From a checkpoint of a small transformer trained on Wikipedia.
Size: 10 layers, 4 heads of 32, vocabulary 16384, 2.83M parameters.
Each number is 200 + 20 x the weight over the matrix's rms, rounded and kept within 0 to 999. Layers, rows and columns count from 0.

# layer 4 MLP up, 384x96, rms 0.167, rows 247-263, columns 0-95
163,193,218,187,177,151,229,201,193,211,203,221,194,206,192,201,227,203,219,208,186,200,222,220,206,180,169,194,194,201,220,201,232,198,215,168,218,187,210,211,233,224,210,196,181,215,196,201,194,203,190,236,189,226,219,181,210,177,177,205,225,190,191,200,209,192,175,177,164,215,206,240,184,211,181,139,191,213,203,155,185,192,200,208,214,216,150,189,209,232,217,196,218,183,171,211
216,206,177,213,220,209,208,202,198,194,198,215,194,192,203,228,179,211,205,186,206,208,188,192,202,192,217,192,204,188,211,217,193,221,186,187,188,200,201,196,174,211,205,203,204,192,213,203,172,196,186,211,192,198,191,234,179,206,225,210,203,204,218,221,212,212,206,199,185,195,172,222,206,207,178,182,198,213,213,177,200,195,169,209,202,163,199,204,203,189,188,184,201,213,175,217
201,203,205,198,208,213,211,177,195,199,196,194,195,195,205,201,199,192,200,188,198,226,205,213,204,194,192,196,205,201,206,183,204,247,194,188,194,199,189,191,193,207,199,205,190,188,201,200,193,221,185,200,195,203,199,202,201,190,205,203,208,206,201,220,189,203,204,202,205,199,197,157,199,198,194,202,194,239,206,202,206,200,206,193,200,202,188,184,193,202,193,196,208,207,204,204
185,182,199,206,200,177,195,204,200,183,204,232,193,200,227,232,180,166,186,189,185,185,204,210,213,195,192,195,213,191,195,189,197,219,169,178,186,209,227,189,211,176,214,192,222,206,180,200,171,208,198,213,184,216,179,212,186,205,211,195,214,210,236,223,197,217,193,182,195,218,189,212,195,237,204,189,209,187,238,157,187,198,196,213,202,190,181,202,224,204,210,196,214,204,202,193
171,170,233,218,219,165,226,201,234,214,191,217,200,192,222,179,188,191,204,238,200,185,191,178,168,224,193,208,198,228,205,162,225,201,193,184,214,176,206,178,239,195,168,209,217,200,167,199,202,220,166,208,177,229,219,186,174,211,209,185,200,224,206,173,236,196,221,200,248,194,158,207,160,241,192,162,193,213,226,233,203,215,181,213,165,203,166,224,213,226,213,185,216,182,206,215
181,189,179,257,170,177,229,183,173,186,203,203,169,229,227,231,165,242,209,226,192,200,177,238,201,153,206,186,188,236,197,189,205,205,189,146,207,180,263,220,180,196,185,178,214,210,150,230,197,206,225,174,225,191,199,194,181,179,138,212,194,232,240,201,183,211,229,200,214,172,222,234,179,176,180,191,177,224,205,163,183,180,203,209,172,220,192,204,226,191,187,193,218,233,208,212
202,204,198,198,197,198,211,203,207,204,195,199,208,196,194,214,203,210,202,196,193,194,194,210,206,201,200,209,204,197,203,197,187,201,200,208,214,197,191,191,196,198,199,205,210,200,189,206,192,194,200,205,206,211,207,205,191,204,195,208,205,200,196,206,199,197,207,196,211,207,199,205,196,192,198,201,190,208,192,195,198,206,206,191,196,206,193,207,202,203,198,189,196,207,198,204
231,209,188,230,207,197,179,182,193,199,210,193,197,176,239,213,191,191,187,222,193,232,168,194,157,195,136,193,178,245,229,212,202,180,205,173,181,189,226,199,193,191,170,203,232,202,186,220,226,223,185,230,194,230,174,258,188,179,203,231,194,198,164,207,210,217,194,207,195,178,194,200,190,213,178,150,188,218,152,166,206,221,205,216,166,239,212,167,232,235,206,214,193,208,183,182
182,197,222,196,210,186,203,214,204,212,177,222,211,183,213,180,183,231,225,171,179,197,175,220,201,225,217,178,211,206,210,183,172,196,178,221,184,203,203,154,220,188,217,224,212,190,163,188,200,197,204,215,211,240,174,173,176,226,171,172,199,189,202,193,210,176,179,163,209,212,218,199,191,199,186,193,227,209,206,224,238,178,209,198,211,187,198,251,250,214,195,204,192,176,196,247
209,192,197,201,182,205,225,207,216,199,189,216,223,216,176,190,171,222,210,208,196,222,209,190,164,240,203,203,195,231,237,190,193,199,216,194,212,186,171,213,190,207,194,183,184,219,168,208,191,176,181,198,203,205,208,226,197,194,222,206,220,186,180,185,212,182,186,179,177,226,201,200,208,199,191,213,204,193,223,190,207,184,197,203,192,210,199,193,241,184,236,168,211,192,201,206
221,172,212,197,192,214,229,222,227,197,182,251,245,213,207,182,217,229,202,201,181,190,189,216,231,206,244,180,198,174,206,202,171,199,195,193,157,156,203,158,215,218,218,182,195,208,208,235,212,201,185,209,227,200,207,179,230,217,214,173,211,210,185,227,200,202,157,200,185,173,175,192,226,171,206,186,159,201,195,171,231,147,246,215,193,231,183,194,216,163,226,147,213,167,193,210
194,202,200,206,195,209,201,199,207,203,186,190,200,195,177,234,187,220,180,200,191,208,200,192,206,183,199,214,193,195,188,219,200,218,223,171,194,201,199,217,204,205,215,212,193,174,212,208,161,184,194,202,188,197,221,242,189,178,203,211,210,195,215,217,211,204,200,207,194,181,184,240,198,188,187,196,198,214,182,201,214,186,194,211,195,171,218,182,191,176,197,196,204,204,212,218
212,175,239,239,207,203,208,202,215,207,194,192,228,177,218,183,192,212,193,222,205,223,189,201,187,189,219,189,186,218,223,157,147,188,184,176,217,195,203,164,202,209,208,194,195,199,200,194,215,193,174,216,195,218,205,191,225,222,170,195,166,238,160,212,229,181,168,175,199,195,187,190,201,199,195,182,195,194,194,203,206,211,221,203,187,227,172,249,230,208,218,206,201,198,187,217
182,161,222,171,188,204,202,193,217,225,190,202,218,201,204,196,202,196,199,208,189,214,205,234,207,191,183,187,204,232,193,200,188,182,220,209,181,180,185,206,201,204,211,177,191,203,170,207,188,188,202,194,209,202,224,199,209,225,176,183,186,215,182,192,170,157,202,198,219,228,213,184,190,190,208,204,200,209,207,218,211,198,217,203,194,222,189,245,236,195,212,184,177,177,199,219
215,208,224,216,193,194,213,202,211,186,194,231,227,188,232,167,190,181,211,205,200,200,156,208,210,193,211,176,258,186,225,200,146,218,191,158,203,168,219,203,211,203,216,194,192,201,193,220,208,180,158,236,201,238,180,152,219,194,186,160,188,245,209,195,193,215,207,198,194,222,186,202,188,175,210,172,173,184,211,190,226,154,174,219,204,204,177,229,201,224,199,183,191,179,198,167
204,196,201,209,167,184,172,178,185,169,197,178,202,213,232,202,179,186,204,204,190,189,208,209,181,191,214,202,197,217,238,186,181,202,207,150,217,192,198,232,170,231,192,199,224,202,155,219,196,199,168,154,189,238,232,208,175,180,195,185,205,232,225,185,183,188,201,224,217,206,244,203,184,192,188,204,201,214,179,251,200,235,199,205,164,229,188,212,214,177,186,213,185,210,174,201
163,197,217,199,214,183,220,206,213,187,196,220,206,227,226,184,199,217,219,178,187,216,187,210,192,199,182,210,203,179,209,170,212,203,194,179,219,193,199,172,209,184,185,187,210,219,210,226,186,186,188,206,176,237,202,155,199,194,196,175,219,189,212,188,190,214,252,192,212,209,240,203,203,212,199,154,179,184,208,191,215,201,203,216,170,165,190,211,221,224,224,202,173,171,207,199
# layer 4 MLP down (transposed), 384x96, rms 0.145, rows 247-263, columns 0-95
240,194,181,217,181,221,186,208,195,182,186,173,226,172,227,178,195,176,178,213,176,214,193,184,213,163,242,199,200,233,188,193,182,196,187,222,207,176,190,184,190,183,223,203,200,183,213,185,229,183,180,199,183,220,212,193,257,191,179,204,198,200,177,183,196,178,200,227,234,216,200,200,235,212,234,240,206,219,152,206,182,194,212,204,177,208,231,195,167,184,191,184,196,219,236,225
195,195,192,190,210,176,188,187,197,158,172,196,196,222,191,190,192,185,199,208,194,164,238,220,184,210,179,190,202,226,202,188,218,224,161,195,175,197,165,234,200,192,212,179,191,214,199,191,220,226,208,201,180,191,168,177,175,187,205,211,230,180,189,205,187,222,185,225,191,208,212,204,240,208,204,222,194,202,225,184,202,213,162,267,197,227,195,193,204,189,195,198,209,215,174,211
198,204,186,198,199,190,194,225,188,205,204,197,207,201,204,197,199,215,189,193,183,192,194,184,197,203,204,207,204,197,208,220,197,172,218,202,195,201,211,207,202,191,205,209,212,189,196,213,192,183,213,206,195,204,192,192,191,209,207,210,204,198,205,183,210,204,196,200,193,198,218,245,202,200,200,200,185,160,196,202,187,191,192,228,196,203,206,200,192,197,201,205,193,201,212,198
217,196,170,208,175,218,246,203,199,215,207,209,201,181,200,173,177,203,240,218,198,167,198,188,172,212,190,199,182,192,195,190,207,207,206,242,187,216,196,221,189,215,180,187,200,191,220,213,192,203,190,208,186,149,223,203,207,191,222,195,216,200,156,198,207,193,192,233,196,191,207,181,171,196,207,216,188,221,199,211,208,180,209,197,197,197,224,234,213,182,193,198,205,183,214,217
198,203,208,200,233,217,229,204,188,213,170,227,181,192,150,244,188,189,239,182,181,201,215,180,197,173,226,194,203,186,128,212,205,200,226,196,185,182,213,214,205,229,207,208,204,205,212,188,209,162,210,224,222,209,214,231,223,204,196,203,199,224,187,219,182,188,190,166,203,217,210,195,199,228,213,194,229,214,189,238,168,181,204,204,195,181,204,194,181,207,165,166,183,167,178,173
219,201,223,230,188,218,230,235,200,166,201,175,226,206,203,195,206,208,175,147,193,223,194,208,250,199,208,245,206,173,217,197,208,190,158,221,220,194,190,182,199,206,241,211,170,206,200,194,200,171,172,209,214,206,171,193,230,187,208,185,183,207,185,184,202,151,226,198,138,222,205,191,206,199,220,179,197,201,188,210,210,225,178,211,223,174,197,220,190,210,220,211,184,198,175,228
199,199,209,200,203,202,197,200,201,202,206,195,194,199,202,190,195,193,200,202,210,206,200,195,196,194,198,200,190,197,197,198,208,201,200,201,198,202,199,200,201,202,200,195,202,198,204,203,204,200,206,199,197,204,195,199,203,193,203,200,200,203,204,200,200,206,192,201,195,205,199,200,211,194,201,198,203,195,201,200,197,205,196,220,201,191,200,199,197,197,198,207,199,198,199,198
194,192,154,181,162,210,199,196,218,179,186,211,168,219,200,179,177,214,213,172,212,206,199,218,179,206,207,226,169,204,231,210,242,200,203,190,223,207,214,210,199,245,174,235,200,213,207,162,220,163,167,217,207,210,174,178,156,246,231,208,206,187,210,195,208,220,218,177,194,241,209,205,166,198,219,193,201,198,201,190,206,207,198,212,204,134,165,227,210,217,187,219,201,170,180,216
209,213,177,189,188,225,193,223,201,187,186,181,186,197,164,188,175,202,189,196,161,195,164,189,172,212,185,203,186,196,205,207,199,209,212,181,215,175,229,215,173,229,207,193,233,235,200,218,187,190,210,196,222,156,211,212,183,183,210,206,195,234,215,171,184,213,221,222,176,234,240,183,214,226,184,201,224,214,237,188,191,203,213,200,185,214,218,181,208,194,183,150,190,159,208,205
191,234,213,194,195,217,197,196,223,212,205,221,179,204,199,198,178,190,195,184,209,191,217,223,197,203,164,211,228,192,184,223,235,197,215,214,201,179,204,197,171,216,222,176,205,183,207,201,211,201,215,169,205,190,194,209,216,213,210,184,187,192,194,211,224,214,195,176,205,193,185,180,194,163,203,194,197,205,225,202,173,208,194,208,216,156,224,189,196,187,199,214,208,226,202,178
135,213,218,177,198,190,227,208,219,233,225,163,208,190,170,181,198,225,206,160,223,212,157,201,196,199,205,234,194,208,177,191,212,180,181,223,201,187,171,183,171,189,209,191,212,223,215,196,188,200,223,201,252,200,211,212,221,192,197,206,182,181,187,198,239,170,235,218,220,211,175,171,215,210,169,210,221,194,220,241,209,186,209,212,222,195,231,167,190,200,205,233,212,179,221,170
203,202,179,197,194,184,226,183,213,186,190,197,186,202,196,206,194,168,182,198,203,208,206,175,206,195,198,180,214,189,223,183,206,244,163,206,185,198,187,208,187,198,192,194,212,194,209,187,207,200,191,207,139,192,187,204,168,189,217,221,231,202,229,219,171,212,197,205,191,200,223,211,219,200,179,211,222,202,210,171,224,187,202,241,191,212,201,158,198,200,180,213,206,221,191,198
240,177,184,183,191,194,169,209,165,212,235,234,203,208,172,237,196,187,189,210,203,168,229,200,197,219,198,213,179,178,178,215,207,203,190,217,141,203,206,187,215,200,216,198,225,189,200,210,255,195,205,186,243,226,190,225,225,189,209,204,226,169,219,176,172,201,212,176,207,223,201,181,192,193,224,203,220,214,223,171,195,203,199,219,221,168,200,186,189,175,150,167,201,242,216,183
213,227,201,178,196,160,209,197,180,167,210,189,214,189,200,211,208,200,206,180,210,187,174,203,183,190,225,205,172,183,183,215,212,222,176,171,211,219,203,171,201,198,209,230,202,208,230,187,182,204,182,242,203,185,190,206,187,202,200,211,175,194,198,204,225,228,221,184,174,182,194,193,214,211,179,175,180,208,204,193,213,220,179,213,229,204,215,192,203,209,218,191,219,198,199,182
222,198,191,144,177,199,209,196,187,188,196,171,186,200,197,241,200,204,211,214,191,206,250,209,216,203,200,171,213,198,158,220,184,201,190,227,173,216,216,247,222,221,228,190,204,205,219,196,186,205,204,218,219,203,247,185,217,199,190,235,183,204,198,208,207,173,231,190,184,159,186,197,215,200,251,200,183,209,203,208,136,202,182,209,182,169,193,200,229,186,178,160,162,193,255,173
223,207,211,173,185,196,221,191,200,199,210,195,192,195,228,181,209,184,168,163,236,192,193,199,230,192,208,193,202,223,227,187,200,186,193,185,183,168,202,217,199,222,188,195,188,238,182,203,249,190,207,211,195,196,179,226,189,197,209,168,171,214,210,225,193,230,202,229,179,165,188,199,197,180,272,204,205,206,211,191,212,166,198,197,210,184,182,215,205,194,215,166,213,213,211,190
200,209,214,159,207,168,216,197,179,199,186,184,193,203,194,234,173,216,175,216,186,199,196,230,192,203,226,213,184,205,168,191,205,192,179,199,161,224,184,238,223,201,253,202,214,190,178,177,189,223,189,191,184,214,201,221,208,211,189,218,215,205,211,229,185,163,212,207,182,195,183,197,157,194,233,242,179,228,203,209,200,192,176,198,165,187,200,191,183,219,194,215,203,213,240,216